Weights of a small transformer language model: 4 heads of 64, no biases in attention or MLP.
Each number is 500 + 40 x the weight over its row's rms, rounded and kept within 0 to 999. Layers, rows and columns count from 0. Numbers have three digits each. The size before them is the row's rms in percent of the matrix's.

# up: layer 4 MLP up, 1024x256, rms 0.0646, rows 973-999, columns 0-255
# down: layer 4 MLP down (transposed), 1024x256, rms 0.0502, rows 973-999, columns 0-255
up973 099:481507536531536463454508449460547510501491555530532461495533505494518489487467549458475520556497538558543495532515434534529519458551456465454480499489587516541475508474552480431519461486517487441516477487534522480547500456486443484474480449536467522513555551492452557556542507566570442488533445533468427479498429506519449538566546563469519533485519472453502550607558435477503481485483467511509514517634493496519545534505491537441524532581477518500453520489517527494483519526555474503503461549453465483478424517535436457505569567496559448438482536467520465499489445437513474603513458578538454525487526487586539497526547440495404468535462523463466494555511506562471472468494437541457497419454521394478470408486463471475526457481529493542480534475539516438485470515457490
down973 096:449488525447569545520446467498413516505425506506498587575475552465435493484501515497498474457448543469544499474524533441484454507514523470537567382453488535545555475483516482494524586440514554579463506486474482482528527519479505542529496503520549511441510480516499467499512524462430562455520492529551544435461492507524497542568422589503521472477562392545554474474450547496508559439471485570414499479380558561456458478513523482571491489479515556508503464477481490547551470518517535501499534490494472519516568506482530494469473492434494496456452493498463483562559470444478544459476529459481468506540470468471448542444534484501565549452517516493469459521440503442517518476464543465469433456538423575472514500538500515517484505482526463515500457580513511501502508584577455
up974 102:541508545470484495472466450510555436490458500465493482533529447531486520515531510492639454458475483522576532517470472539512456486531443557464528522511452584586575500506449530481511429509517495489552457470509532484496496475441453516512569468480405514454550517542460556489527472488480494479559468484518469496489486557425509451483530534501537418490504509478475573480469541493530446505440477459534490594522490471554419513551482544437475535516431500346477523495509514502559457562505531526511538508518514466474472507469534523455509470461500459508541540502473430462436465476414485610512431547403463509433497472498465449490515565544484481523456546540500457485433519576513463480501511548490464474508502475539536509514554498442505533590467465458502508524474497521464473460519460
down974 102:443487500502622565504480488562442527499471520471530477581571520488488532464491535539503557503520502510483436494524489483476431534553524488469531464465459415517506527516509476459521540500528439498521460562467437496567498473550502553569538539453504475436496470496466527535505510495550582442535527505565442489463494512471549453544454450465487481503524509453467475539439485479525541471575412503536439469486459444578448477412532525443523587464520540526451503458517480481480505479548500450567547534462468549486540532526485531548485437510476465471492528496506491506593444531462422513555528493513623499439499458465459515451558487511523438489468500474492562534432508450421492534530496494512499589463500508456434453469472510434450509537537447524432516564521477484516509531457504
up975 101:523519477462414495472450526517519490491507450469509505440459529463465414475419469505485535492570442475515464496473481449476507525530557552428493549504541545462459484475512494511583521496584499490502434474552574486554417511528503492416514517498538526468514499508533494558507509519432502536507447551528531470390471465442529453443538487489526556444540522486523427525493573501575555571503500580488541466517432492511546516436521557515512478449473486454486501543449484484472443444527472489527470553539486496500491577420448432489425478509575537530478504605501426430464455521477494535520413508513494498447453441478475531489540500482500511434529448476562511507498554467511432543545522515500489451458555519529472487487490455477487454557476555534414478452513498484539462501507550
down975 101:496527410566504427522493485470491428385497508588514440476484526518522556550452481434472481464409452407455501494528512494553463450483480499530485542414497496526492507451511501602471503469550464547515533509472464513512508480472408520560588470473447478492557522495480479536525444525495560447532537423502497550544497468555492500412459528439564525494518420476523514490511432514485479503473498494528506522461608551508529469469474557458538514410480503513489513532548456543505513502489490503449520456483536446537468453520459499523458499507466486505460503499550521442542492514469540514450519503510438563553552442580504464456487523466503488487477563467439474483462451503545519496497445474513522512514468428539525578420536544465493498396539454493537477491477525446436495499485567
up976 089:515456516509482499474513524547492514486509472507504515412563551538535528515465576509565495535477556473442542567430438499475506459540518426494522526534480485511500497440535488530589459485493546493576493443531475531508487515495527501476488524503498473493480500496412502479519484500538559547526513474512489516447591514499520550460522454525508449498451497546542477393547566501548461489484557453422496489553520427509458512451519527547468412414568483498465463425489557450549531523547579481553471511582460494524442581462500488419490450491566528504532479439445575490456486496541491515440490539539519502507613455527488587436479448455475422516495484530550549599468478510528544514535561490508523489435496526498508583512545503431526511471502502470489467490466475492510519454474503
down976 093:518505431448481482534562484492545518411486506469421522487503528478557498464489529515480485465447629504528516480443527516458512530463461468479528459515459510493472451475523505518503502441511575489493497479523538490531522468474513454498485486529471496530526513478476527552526488493574545534449437550473522524490398483481438506550519542459516534463490486485501510409507568514500506520464540562468395428413514498465432450493476493478457555501507472506445375510462579456483459483501484509453506561547432549451494492488468556484504486506499458447442482481520559600446500544597462470468509543511539424479545513513487499495536528483519520551439550433516440582441469491504539552593489569434504432466477507479499507543475433437492511489415551529534507540504454512526465497506519
up977 095:502442568498520498529435441500561534528462450583484456520538467556443479466518439455497526488497494507507479472475588504461441517487513487530557471462528529528412552528553478450548520524561478504506435528541454543499523504553489467491422508542498471445530572544508448549469463437475532467484506537558484451515520508556473536573476489501459547436469537473425523528527483453507470556590464533530536553483544524521515561468497452513510435483515474502510495523392438520473495468489493444497527530592421511519526529499432496500453519468572450510469521517496459449542481530514381538553544472559501522570542481497491483549517600471548494540497486520523481495574517500458522544537520513509504446442455518495460527498538582472501488488582517522535518544393513545569466467511478
down977 096:447492482626503524471515532522497477492479475559462442454440515561566530503447448502460553534408446498464518437552557531461548469484465509455485433540492449496458481437488534510518426542395478512520549453531486529513546463479481459513474509478497539471438494533484568517492502501550543484518509480489550577504547498535545470460489488508470498540533517545434433515509418475490544467459501554510537491588570559511487456512548540467499598465538525509499469520464436529514604449494534516486578465450491443526448453498538479460478538489554500445499555542481561488515482507485558494540440540501467431470500521481486542465488503549510552566537463581478505514533511531567407482514446446523502425514540502464479489542545548553475456473501477584555534494460530482532479471501463
up978 100:481436506519504520516491536519576526458453441549526480517533499471518418481508501470513540533529525590429509492553532487494512499549511504480503512511547452532564521592532454451466500471467464470569469492475412514506519579547482497524507557554486501536616467553530481436582504490511485550523563536520507449517529476485551477505499545468532462477459487530480513470512531554504427478449497470435524531458552432544473636460515459509489510496504509580421621451485410524523484561482576501483527508419495505481481532501567483429483480479533510553474500555470503490531513523523560479504459501446496433516570478415443493545486520494493511394564515521470502474494425543489474507512522502517510485481512566530600504520519466480559508411499464463500489454491525460469491489518525
down978 100:452579517461522521505514481499505456560510472491499494507496565471482553456553554508476517522577491501528514493462475446464470563524539480463534557448513541424497511508453514512523521486487396441545426558492571484490483465501506518494561533502563489542561516422513474481555515460452537587461477494550509467487539454510495553489462434532485545487585492511474568525492448468494508496468545503495495426513522456547505535535514490585523535523470515488492518471558523472502473518432417422524584488473476528458497538498482514521584443510502506430527414566470498601541562588514526574533455441566601558452521471448513488495512471604521535511463475551508493526514494458502537507524423505459475550479463465550507512510447530534463481514506461482609506549454481508551496504475493
up979 097:463463488474403439558552456520471486507490475566498473546457462460469547429440522415463517553540493504542410523490484453471407484444457586454454529514505430488514475499540484508467482478529523505492518518536433578477481557510465453499460469517524576497550510497516557477514472510515501470505464567599487540502572582439458496572521551412458506500488541562493551540549493430497467562462481484397484556541449457532482488558539519520525476536484469527501590457457490476481447428447522559479513435510529472476578569530504507500539465555550472437464553487536459537531478497499553534550505489455538501474488480454457509462453424500508482468428492532465552492482468526506447401532498495487502485510501485499472525458522505459494498486466502517519457530446452534479535456463553
down979 097:551513435485505520525589551506472522510516531463433445516558503431493532518581470553491520469539518479516596540551496505529538533470535518475502430459525515567542492564546472454421501533520481485487486513521501476532418507456468447442510482472463567555476485455480514474489459472495508460498530518470483436504505561567423467471503487531466513536454469450452403464499453545549486495545494550480422558486504469454558515506554437520512478478450573431587529578520514524465504485483527482464454469536533530436490545529498422370506471523504450508491503515524510436467557527567500513490556519544558512497493489501515473510459493464492531509581503524546473531586542531469419553483473495468506494514557478490632513486485472491507429471452482492491529494550537508436441553454477
up980 101:513502563480513515495521499502513509515496509513470455527511513479506531503476476477552492493498483475478485569575536417504430511402487520476451527554455530542515546512490429541560497543500467524502514505546591558474570522455500473505543426409563532493562481509434460459490503466530417465520446499579501467454520545489460479428411545469442517555492565544502487547526488454565516456501451543474500609527508588479497492496526506449503463496467537512486534529502429546481523484560437524476529564529447574523538531515521515548423436428511458511505487466531476455477471446449421469516500457451507544486475482508542494599553497458514464553477525538537436492535548516507496562441486519498485468508513512504462461521567488514418453442484508569397482544434442471494491497472500
down980 103:496431473529482403538486533546493533502517454521560548529517502494522469479428501519491451487538434538576575508506494526459537492504440518534482491475468567518511507474492571488539511477439549510432491462437492488510406514537491446498481568551448460523420501504442560564552501509506574513529521472514451488498519477546580492458448443463606522508494482533596507509509539481455505488563525475477467413500507474544521517561466534482538419513490508570478537470545525495504505426573563424542503473479529445568407475564471567525446523515551566544441534597503517501532455490482516493506422546528483516545545508535485498456485383496490534452498535515518438516480484445534539477538497465521466504473539490506473473528504540489484477531502490477511487470553553562440540495429480
up981 104:622442532479440504490432530513450488451507498467536502487498435520532591526544494452538529467555497492476456542529479558586450510543561463491548519555492580495514489518501491495484479486537506555451538524545538484452525496565479463560508409497427448526473472524499468468552522531523472491523488477511566541544554519491555536463485487478511431409478446548507491490464517507493553515490436519431475491476526452515555502502563445491440485550425479384508470533460527480487485557495534558487518491531481580552558495475440518524555480515515531486542490457520519449511448501501567498438432474496402548533526460501607526521482522463480463573501529517478544535515483549470500486500473537506435526476521489486480483448502525406495500495543443495448561512512497454571421539568560
down981 104:490500499516464508428452510492426542463494484469498483436560585492497448478420487501494501473554526531519509446491558501505524514449515483565489424459530492534471469515437470517483491524506525501499505485519503491512490507510560491498447490409412623498518503533420513538472434510499498445507482561517475426527502475537521419529494496417500505496514466413493493464476484478492511488457520509548498592457496510421504475458489518498461506487469503499535440552505545535563504448506516544492500493505465484517560504432492439442513558485475524545375491427497504525478442496587437523576502419488540558468516450453487509454492550474579426572521517525447492517555460537431488438456403539495439536555503499511467449463541486549435570444536454491522554502500502520483483543452466
up982 105:480432506519528461563540530442525483506491541545503486537507555626446536469518501493511463527495450506554443544539504414442462545436466455495553514521535421505480480484445463490510508505517539538496428623503497518545482485417483578523410534476537574519474513470491508573461447487498505488526498443545470466581434494527507481478458531557446464458525524585510543477552509417494450482510517518496572506463496487452446487486566497488466470449564503488517563449449400450486520520457471488483470570469470471445553536538550516532490506461546446494585588467545484511561485528479511509455553518567522477527542566480524447497527524500503504469540397497527420501513457480493526478556494507494512508538577553478562507509484497510462479542498553478537497515509524514475546460495528
down982 104:487504548542456556464487386409464543493463513427544476557530470506519480496491525547520534524499533503477519459450540566416538513487496446464571531461477553437558524574504528520464548407502478490521490539477463476460492523502451469439427454534522522482577452487536529468475491511552508436544499507435557532490507437514494427530481461494544428433593449457521509581490527464518551540502512569471487475530497461520541547509462478531381491452471504469480505524472489510501520464463463521544545495474565534567538483517438450547448502545471578461520453481565453541456485510505439487480466496468474483421514436548454542538491538540528526492423469543479543501461529457492491514505487502513525522505450516522518428521484418426556449426458482489468499512491529478548517544539457
up983 112:410497495498519404472532464467533461490523483454538517408489441504548546513460496495501438521533471515493508471481548515506515503562558459502558543510493465557497479522459526556580521460499509498499514535578497481536543467555512447493489410486497479531551495479472438559625462507506555499472442459485396560478448521448444436501470518525502479479465441503590481521516418452513480521508432474496500473541539494531448548552540515498437522522531437526477477479483447480453537486415489587466483474547507497509564503516487591515511485571523504476467489529449571477494435487471499544530493541517491492473534518546414528487540435456500450505506468546434405529504491488513483515383498471555493496488506446422482461483503429503462458523536446592468536521513480487497464502476544
down983 107:508444553535474481515445561461456447425498526420501548532434530521487401469525533460480529502455579532521467493541496524432521519510472459492498480469469402524478493471537519523490564481484512484434542566492489476530509540461503435491486575434511503558525542501575427506494537513525507462475513511460537479499496504518426550484546556464521464420520515512542423524465428495436444481525522543490522512463415563466486414500495497539524462531490528477517474501531523503568463490513496439472504462474449385480471393510499521522434508560466500515524451473449448484591503459521455511429488515481483497492509470499530492493548442544523516485516470467479491576451441507512511467515437480544502499487503541555485494520561485538549494490516442437424455549491572559549572614509482
up984 114:553563565458521414492528442587527429504488519472469483491476512437521519562503505542526570561510505559505488475502461393488500460501510497519550537495490500496408506459536472572495542465444537495512505573517528484464499493589504476501420451481512472463472507508437510561489503455545500535522519470552590548487526483433511511472516531532483435508525537495580497564498505544430464477479525494460496529481502587548527498506453476484486482516494509494571536477509465517489523539448516531506440548500463469518524508512555492457540484540550539452454565539501537516531500525477517515538485507494436555463430533445445516525539446414432500485517492506489559516499485454467457511483510483486474423509493450494454484532460542536550416492580501559402470460402391409559481551486448
down984 112:463508536589541512488517430589560497535473523503442504435484504452548556476443520504511481502546513561494516494561498508532481538522526485464490476489462542456434606478476524452525496490501525468474421465438482496519473553599506410492537517517536490466443509573479483392494514508493486536467494502534498503439518443549473507422466504462518482470517455541478503521524457515580587509473464529555462480537544475464357546469474488543474569552498457473462557442528451536513486486456481505544512494432500481492532556446562484455461578542470537459485505465483547445503542413499501450454514459471478506566451492515495494528529431547608442522515545515430548523494477501476458522559508509534519524572468468473528443496467561573505493568476507540532488508516517468518471476497485
up985 105:491564509479437435445480513538559457509473498506488536460490479497528488549511504528517567450461493490555445525525504552470537491467529553428485519491461494500475475516546443472501563511482419471512569534535428496479495527524455441436488479507382530517466451484398481587536518465503487512481417516520517484529486501477456477563524540472509493486546499479583554462480428502442554503471443474527453508510468508521496439533511481447459472477466463481438498493471483470534486589479504504471521463480467457456437500525564433505442497530558369489492527467437452449538490444375523508538472534515484468465457474483446477509482573457466529535488570570491462523498517514547522460469509572443500459433435490421547486497459495536541444504499433502500484565531568447483514484471541
down985 104:483426584531576513518497492497517486467477505508536483482472478488475493486366514455530509550524553598469506434441537498531484540471501498494543488420476531519552475494516555540498493453479562466481509504519529466477555454522562480443492447476521574497481522525502489420438568460495497429494583499471489551496511553464486530561500444519458523478464510471480419558516444507492449471466420448452527496476548536491470539497476519545509540508521515517507524477513471538524523460577423526486506522561467467498416539464429587581515504512473537498498473529492446538520508395521488501463533477531455522504523464513577484501514522564577528449586488465485542509471431489398502493534525490475502419525520418520472456486481442557531480535489463505524492564452415531460486414517500
up986 103:579445472546535455546496460558503524415541557502494477532550512558462533501537503486528455511492471452552502484543497416523484444476482565481504541566507395471472462430475514521510472546526500523562398513507477556505532535552454525495382429484540568482482494460520471523567521534538495420534532455489572569492480497428493480497458559556477436510496531547437499540598456488537451542495574490450465533519586555526404471523536455502497473527491486467524506480482483546524477492480479540497532542480510477482521490507473464531493432480450488498505525493543565467546469526436461509496485509484523538425471511490444568558500460579573449498502453516540486509520447469467491430456488515480471544473554498480572561446535498533450468470506526578494530529529452532531539497511554
down986 106:516488464421521528455524519552517502537527570487530492535514532506446510455519508558498432537547485486520523489524465516518535565493517533529501525519468392474479527565480553506490506503481524455522454483497501552531527427499442471531451512449505542429587516474482496483504419471535449492545477446427543455560505479557527492484515542495535465465492512411479520475474474423444559548552530519567504534502497529462528466556516554531535552527542547459463500572537487535455496545592522487526476522450450493474545491395507483479499460537525560514492518500536435485540456492480474514465567532503558463528525441474445484535520461538438503391400513495538529444485530479491469511537540584531450492444646513523531504524530415555491510437538533558566480467503507453482474507468523
up987 107:501537498522576409492415496461574534512475497487431502491482530534488514520449483417529456485479487569547596517568480514525542480528557518542471492498517472462508577415544419443510544499489503443489471527574476477548541487487479505497523533494414576515523477500453498485520423529462504484535402504475551490486430535480550465501392529487483491508495501530472584444436455464476564469522488531466514464461504518483565514492561460514532412459424465572517575518471506551377488462447536545452493445529510499451500511471472420494486551436573462497478521559500484432562544487459458568499527498543450525451459533497541474530523479496492502477517507444485548527507496507526502446507547530489462493498497557478504439473470484431462505513495480470488459448490541471488570503451522
down987 107:516469495511535507561461496467448477556505459477482522472538473542520453568493479529466522544528512511525434497462481468516565518503401516438491537578478461511558511453544543508511514476509473485526557524528534536466490531533510465442540513524521477483503477506445463481515531478482504498560471478557472569555484454505418582444533560468493491441558501543504479466570422450520468456527554460531426490453470430472491536602525507553476444496452556495447468480462453476461478545496401533502475467437496508435509493497564538464567478539447476493478518515455547493512529467488459555537479436448551556504495500470547556538495372574502554483525446527457499427536508608476522525472528533491486530455508471514564539455535478474492434530480520490509520549478502411426487413508462
up988 098:465422525471452491535570470470597524477561547561529481430536531491476441537546565548510491610571570494507517530550525515449423522469495425532451501509518468487534495543531487506476458455528512503399471535449473567521402543480481472447475584533503501502522541412462522421461525519562497562496563439490448498509473486486479495428563412489499482491524563493552510428498464521470514510458532494503552551529519487478487464465476495526496492395491449516519511494454422470495441528494418438491565489499502497429492513497557499538484528456558507482511596503532525503516513452492522545526509491450543515582517485504446521492491476488521451469474431507485518484475510497502568545556478503439487513476500493467575527460459478486505508532522436540490557532406462495515520504474568
down988 100:474505429443506563488504467566475517469567549504482527483537514465487477501523543427457466512511565484442477475467442586549507525535456532479515452562458511549532536510493432448532444545503497478485509526492453519492543494420519526497513628467546398542455464488548558541463578481549496478493487546480465490456427535520522548423542418492539547583449498460473432488500479503508521523489541470509499508506491502496501559539556528487621509510491521476484520538492479420491501513578511412516420493521518481496543462532464516515537526492467474505471522486524562485483541501502555499556489473482530476472479446545526492474495523523516516552516492428583455513525526440541444532543509467583484537549530530551447426523534433454508490493472433524480503595502494510563435557450572
up989 107:537529529428484456492481479560451539477507482555484509487494471496489518504541507495527509568504485459490435521483541481570497430499494495420531495509497498558469464510503512445489530484545538485477446519550432477552473455414455535471560435502417507498439463477499498436483468522484417455514532493534417472451505477442455465521479406475451482489476498532470510588453503445477552548544477507523559456540522454519467556470421451513489496512474523551506549447438552482415496467538541478414472494537491439473463564493416509528525454560534530498516452512439491506505514552448502513515427475519489465553510533491402489486461532493426452436450484486452523482534425523461459522474544551572494444468458457516510468532501508510494486521480420573533522552554565490560533437411528
down989 108:520551476451481509516479566427474518492519492535527576471453515540479484508532420502540464544481576499562531501460462501479522524492502437474572457487512528513505465576551508581475549450553471436492485519559534434479466525556492475448573436506508502431530490475538511425522497477491481461481459481527539530465502530520468402504459499482493525488519500524547518483450572483526493506536493513556446472550465443465507559505535444519414462513595510543510482529529479505606488488443518512507513524522511563489528541584538501444481416564537499468467426510444576527519541503512524500479524477434477490518537519420355407497448502475574456580486449481523509512462440500525521500430520540469517483538459520500512480503456528482496541495507501523537483528545561560414446453495488
up990 104:509495533503486512509500501570525467491466465511505471492525399451533509584426503462547478460510494550513489491586493548446531513412516486546544523540548549453510480487496477467472529524512464409433492631463525486526489525439491514514473499495507556434487577513457521451580479543490498406507452489481457544531505475473622518490500499532561494436504520545548548463435532491512497484475470455457522489494520490564540506522428437421438501517491518444401484486444491525446538487526577474562502577489501474499513509487520497489525448510521448497550470548499439466450522444508539563496514456509533476529494560540392568462500469453469512473456501487497523529426493514442423509448518468585498479467458481429474431474505536496458539514499485467502507476431492528556480545464475
down990 103:526444499477500518504533447567466420497505504484546531480456526472499525530561497527529487557524563546501599547536493518499523571534507554479542447544485484439524492539463564508558457506404509525425526461395530532463556498474520531572526481418481539463562534501522503459512517494454532486426514455488561516508513566563500434480469486573541558610501596532527472413519484536559443521554521541489507528515550529512543533469502488473485505500503477557512487508503498525442512592439466482516497525517510492487519507477614538467533496531472466478476429488524534520513525476516554529487559416473471540500571523527487461498541408478497545612508548515482513479548487526504562502514433470456536531491504520432494541547506479540448521481510484488551524424520558539449499517521445
up991 109:570437574475508427528535519465507521512544556500520486440529463535520522563476554528509508515469558461454486444542451466505543526497422470507423508584498495528493595488467505471499454448499510520562508448445561519523457486490470475487424571465501526542502480465514543463498464530581484473546476432452470498472549458532502423470513538496450470478435528500520509518557471464462409502535481491535483501521489574488412456571567495405495450503543535494569520528498483489477391535476504513494456491450560582462489475508509454442474404509517536477528486497544558464421475562536428458459522547421429537527517537560480511485507499556491458518507554558523457558481423471530507539519497534457523527427511511470455523524489561495455452503482554502502494529554517461503483510467509
down991 108:516509487481533459521509461402512442437501498549528474493517534527505462517506473543495505430552480515555481550517498540522467480412509509448496461511503494504571426512523553506540512487430500529535523484471467487458408500510443561479473451539452600484561503582538476520496460475493442460489503556542596522573506525508509585471518492485494560478448545538541487526550473500541443507407499522521499498484534516442592524520490477530431455523516538489447463481516462498467456515514552537448499550476498481479494516493526516524493549444490441493496511484603453453531496401477446463503538441491458574505529545529514409581452392513561513500522543512502515460468587442487499475538498480518475534546498392433539544569477505481451508494524478523477495513512521488450582509567479
up992 095:494473504518395468571535440521510529494534574435485562499470521550549465476394483547450474587479506504562517572441521508464489451451504507522497481505444418500482481516444580517497421491462455457523484505504448488481453474530464508455509524538494508416529460479496417502543577530473492473525504464512488420472587503492550496489421423477513444464413533495551524526556472505498462477448538457530493515593495483537450461548525547517479459470465516528478450530501540513517494506416503472458433448462465528440604535503427426539515486556510549468500596459508478533459508519458528497508559497510461481529470544533437507477601503465529494579458509498531443541526502517516491428533503550473448478456503553461532507541508505497472466524534548487480505553498509481529505538482464
down992 094:472480509510494449519528493597481467539460417495502427511498476494501579470481522483469473512573482532460398543501448514495520511477518454492541440564465499465471494394453455517519501535456510480504456536490446494585577601519525529511508462478545528457536520528522552487524525540623452456497485469463449523540438501431497565426455528455524565488501556525474560536496523519551493510471466552554489543452500483506512534458544550583533590525497488485443498497504510561467524492489529519534476499510505518494469485478523455470484522480499412538512483528469463520556520477492456530490454476544492493501463456572543565490503499577470497476412498495555552491464541530477486548477423429519523491452566509569481519547485546517442476518555537454483510503486632507528503480601471
up993 100:459437484513525477606527472565524493517534507545487480443510543455509499523529543520584538478554516548485497559513486504464437490492495547552507545509489549478515525549468463458480533501508497501501541472563500516441498448449452498576483465579417463543518475498459495457458509474472465506547490443454477513410490479523425466506504501418524422519513477464517542482533380491549492485575540451439483460488495474477394423550503487509491407478535514508545450515500502445493469521540489496529579480488519541476481519521463475482486499487572433492548516531475498484510524519442466486448603449496467536505503578495460632513535471489523491486522500498470532543483502491500510438487496474570453488491542607469402455497522456497506547517489483424505453459427495587502540536547529
down993 103:468472570527400602502515473458452498466541496499492500479504474505530509536522556524552480433504510514496448494461405515510399532495481447473543498576501514443478564575489520537482540489469523534518510535563524567537391497533481492475489458537479441498469525507569560515511485548515541508575519486535518494516530501502505507525579510531483588538529474529499523445570621493504550522494449589544474425502480465490522482503517452589457481513555513563493498502453473443488472558535497476444559570536499494500409443506519552521514555457551548551543561495536463491542482458445522520503482585570500526470558511524571507468512499526544462489453473475498460551509494558482482421502494546508513497460419546500548476584524504523506477476456497439505484559548519455521477520495468
up994 108:489467469435541509545541484451499448486522542511474466531549466472468480503433502432445567440470526508502527509445519470482513471528520476425407532530553528540501528514511542514567488479499454420515515502505509479461439442438495512435480520496491522389468446499426463466565519515503486455473539554506470508509466487517551489494439484580484500524477485496497517492509529498485485451601573474443555503531472432535455508481441515472491491505512493521502529462519501472526472512502507492511500538502434523487581585413429498576553543431504457490434513503586557499511451528506466482466522504490462554520488469533420450543544558553489520446516447518498538476537530482598584524537596542487514397526565556482450484484575502558527526556531467584465476530489510553473479491547514
down994 105:482478467489462518431473517398411561535502520482512488514528570490540512471481539489451495486501432485483576477511506482550565467507515528496476472460462473436486437449556425540494529514466528525537549538505494428439466453501519524503487560544520393564501420463553470493543479437454480501479480467558519470511566494514544562469540524507471528504518508494564441457499565477511564492457552487424561489502554468484458527509522496509406557427541482471544552485483502468551587549526597509481416548526537456488522475510492444523444486563471494428493484499558483548578479521500525538507445563474510511498494488432479560455472568540440493441542411530504509478530507459494473478505430490494495492516436525500518482541500468436572556456524492475456495505517423546537499511533449
up995 097:466491534507531471522518486449533489497418437466488492504545443499545469603498499501530459500526508438534490545460546477431464533486514510515473484466574572496446505533529558547512567518503500459527501499556523446513442439498459493504528449553520521465497430527465419508497551507451497536557408523565469479521449550463488485546466518559564520537563476485539474471437552483481483496529542450423596507537494471553505475467503491514491567509557418493515480485529527578477542461535488473558490491512486489440435484518495469516512442541470531560494485527405421480528441449484466568541440446498441507443514502429504589471497472527452504457433530412455529476424455492509422457538506473536446539454451513459536524494521503480496507511524503515446546487500425494453573499566474
down995 094:485527535539439545500392518492449504543554490542518493490465525521508531586473548479479488437548520546477495406463520482507488479504481529417554488557410515538501529550517585548526477531450554543447557532458479498523511545557544462457487623450536489529451494553536490463516475509516543480524494539491480501496486483444549538497502457480424429463511567548462510507572495481470545500516441459490443576493462525483451504522541451460553526492488560521489548550491490474536498552549508513544490540553500464469546452504510613523487539477475488543443600560509487475540539505490511507505521485471485494552507406551490419475569537508488477443464432488466533562526462524491512488561460544448512419494565552581465534476522541514549498550532480514500463537433507498528503434511462
up996 101:492522516558489524503432422451571420500473505503575438428556487540529421480510519567501503453485499556550425532475486424488547543578488502511467544528508519477484476480480458469603448505541517521471527512519545482559525510490545518514480496452483510501514488539490565524512448458521527519568491550588514463487448469418551466490535484601442475450423499523488430515527468489473447525578509535528510501551499437493480532508514518504531454446537533370465493444510476487517501470471470516445534495474476530457417498437505539514514556413448522476454520528559564458528402445476427539476514519561462518486509492477493496527504539578554468536462495535557442480493500505547537525467517496426539529510477507501471553454462533479509497525522503466426463520524557502487461466419520
down996 099:502462496478475474500547478509452487474566571481432492484501413460500507519515509463481502539455543513521474489532566543577460516470534537401466492512501546536507552504526466493447562523447475455473443527546547596443476558439525484560531543458443518528510471527530496510493503495517529547442522472492440499424447470457479483482500474479525489577569466434458538553431480517537488451497514485510621511569450527511570488544541486484538564529520552495496461534471468412438541489432453506503456504458533491485561570565504470534505527449536515464474498504523544454469543529505503538573470416495523464470465542545549512531491512537515504485428506506443516535543557516441450542551490512533500572524543415542557416545501471504531475492400461473501570496477472463532502489497574
up997 097:515495472517563456506432469428504495546528471525510424557483512514486543491495550534500492577466441441501462505498471515552415455502452480476559530553479542466446522411516465445545511488577501539407596498523427525491454543482506494440463473484550484530558533538481446434428457447483536517516468483484556485561504555511492477495490431504509433452441515517512483467517555554514508527519538523434518503554480489535451518466445577491500554447525450458490474475476414535529489533451464469427508549540445501503577539466526570455553531442513520546558467418494480442526536523487469449513497426482522488560529468435538478452569556490493502470554460486434458496560512491453536506484520510507499495497410520516494470506521482477425479505451462498483581553467470469549522511433533
down997 099:520523500528611487565538563560497478527501544547587484473539505485501532485516502454523517503451534501517472518490549438503588446470459585519479489470486487541530537450454564496524519539507515512511432452413549529514521447493496462503492543428518497418485395494448470421503466530512554530537458467492457556457536493484499419442432476478559478472468523496522478545514520493529449452529501480599512545548531566490560467462490489480482502502623409514521443535484496528512553458432527520543517470524492466496502524488490513545493465487532589412532490517522506522509530547555517501509510482506514498487507511497546454470529489492501560483529513584574382477487524493551502438500476459429471418536517523535548594449552488467413484509484465509556474488548510495502468524467506
up998 105:481488567476471412495514474524519522509535527531498429543468456490436461527443599470511447477542456517498523582555482512480425414523547543476481542519458497510482579505505466497560520457485513518519525560531481487395508475491511449513492478541474507475483491523429484518512499485593549544495447497463492470485487514539471490517511562503464515561543475517478440550501474441547496466576508442457535493562450427512531483580534481517499525452503539475496521513453542513512442431566512582461537467429505530503526500485532443508526505470547514499443486466471551481500487625508408466502545524522475448528471486495498594466536446484483457424489462480461440529552487519588503476497482569568472482492432439557478531460504529434556570529492538488538558444513558474468524551467517
down998 105:510439512480544540432517420510499495504441376505526545517565504490467538482441448568505500474442545532535412451463490530460489558482496550428486483474486524476491487503501537477507529517469492492469457480517517516556438567516552511541489444534580441483532480490521518540525453548507419513530586441567471464490495511472545428487538480502572512521507476525532486447537529541514544563449519517531480501516495521546442511513486467573525518550510430495443441464549502468492517458444534380498451508453458440483458567450461539472430518469433502503516477533460481583459474535480470541571467485494499459445421535584545462487503507495455481558422489485488504491481442436469495537482437552479499460464533509475484444473551542526585468509489469497495462494435499478572520428519515
up999 110:514504525469514517439499449533500510433478473511552458454535403436491537554440493503507480470515495450563550541508501499394510441476541487566529521488512538451538581468536488556499501464512446410469504542502530479495532517484553447515448454503385518457532492484462578500503522542515499432488555452538530478509529491553529509527494513500494386452506549446505529496504505440552527574495511449542530498527523498508527562504511474504476498530443504456442492529536416425441459484519447470406468580551492502525420515461525466514511440553534505482557475457486546461465539505507488532485534529431506473583523487501449574502467462469453494484465473495544460556488496550525558553463502607480494526468470512456464498443491553424566572520468552472500493475423498481519448520473528
down999 111:482419462513542464540476508471529485476466475545544468533476567461539503586511553472487539483541549455572515482530455435442420443514483541440530464466470490452576463471459452482453421506485486540474540508485505562523520474506459500506485503513545457487447528502560529544567550491482409477488442584526488479521472556531508563438545510473494408546453520535572518492556540486478490523535474537542504446548512540470560521539546563429529499487457515500476461541501515476457488508447515495434501514499538491455442505527560590511412517469434460553431480513496477529547480489521563491521513483499490432524470481596511475484554444519498492434531439486522461494484468513476459596486510486537412517474530462502506533488512515494471430508509404440479489487512509473454586532587557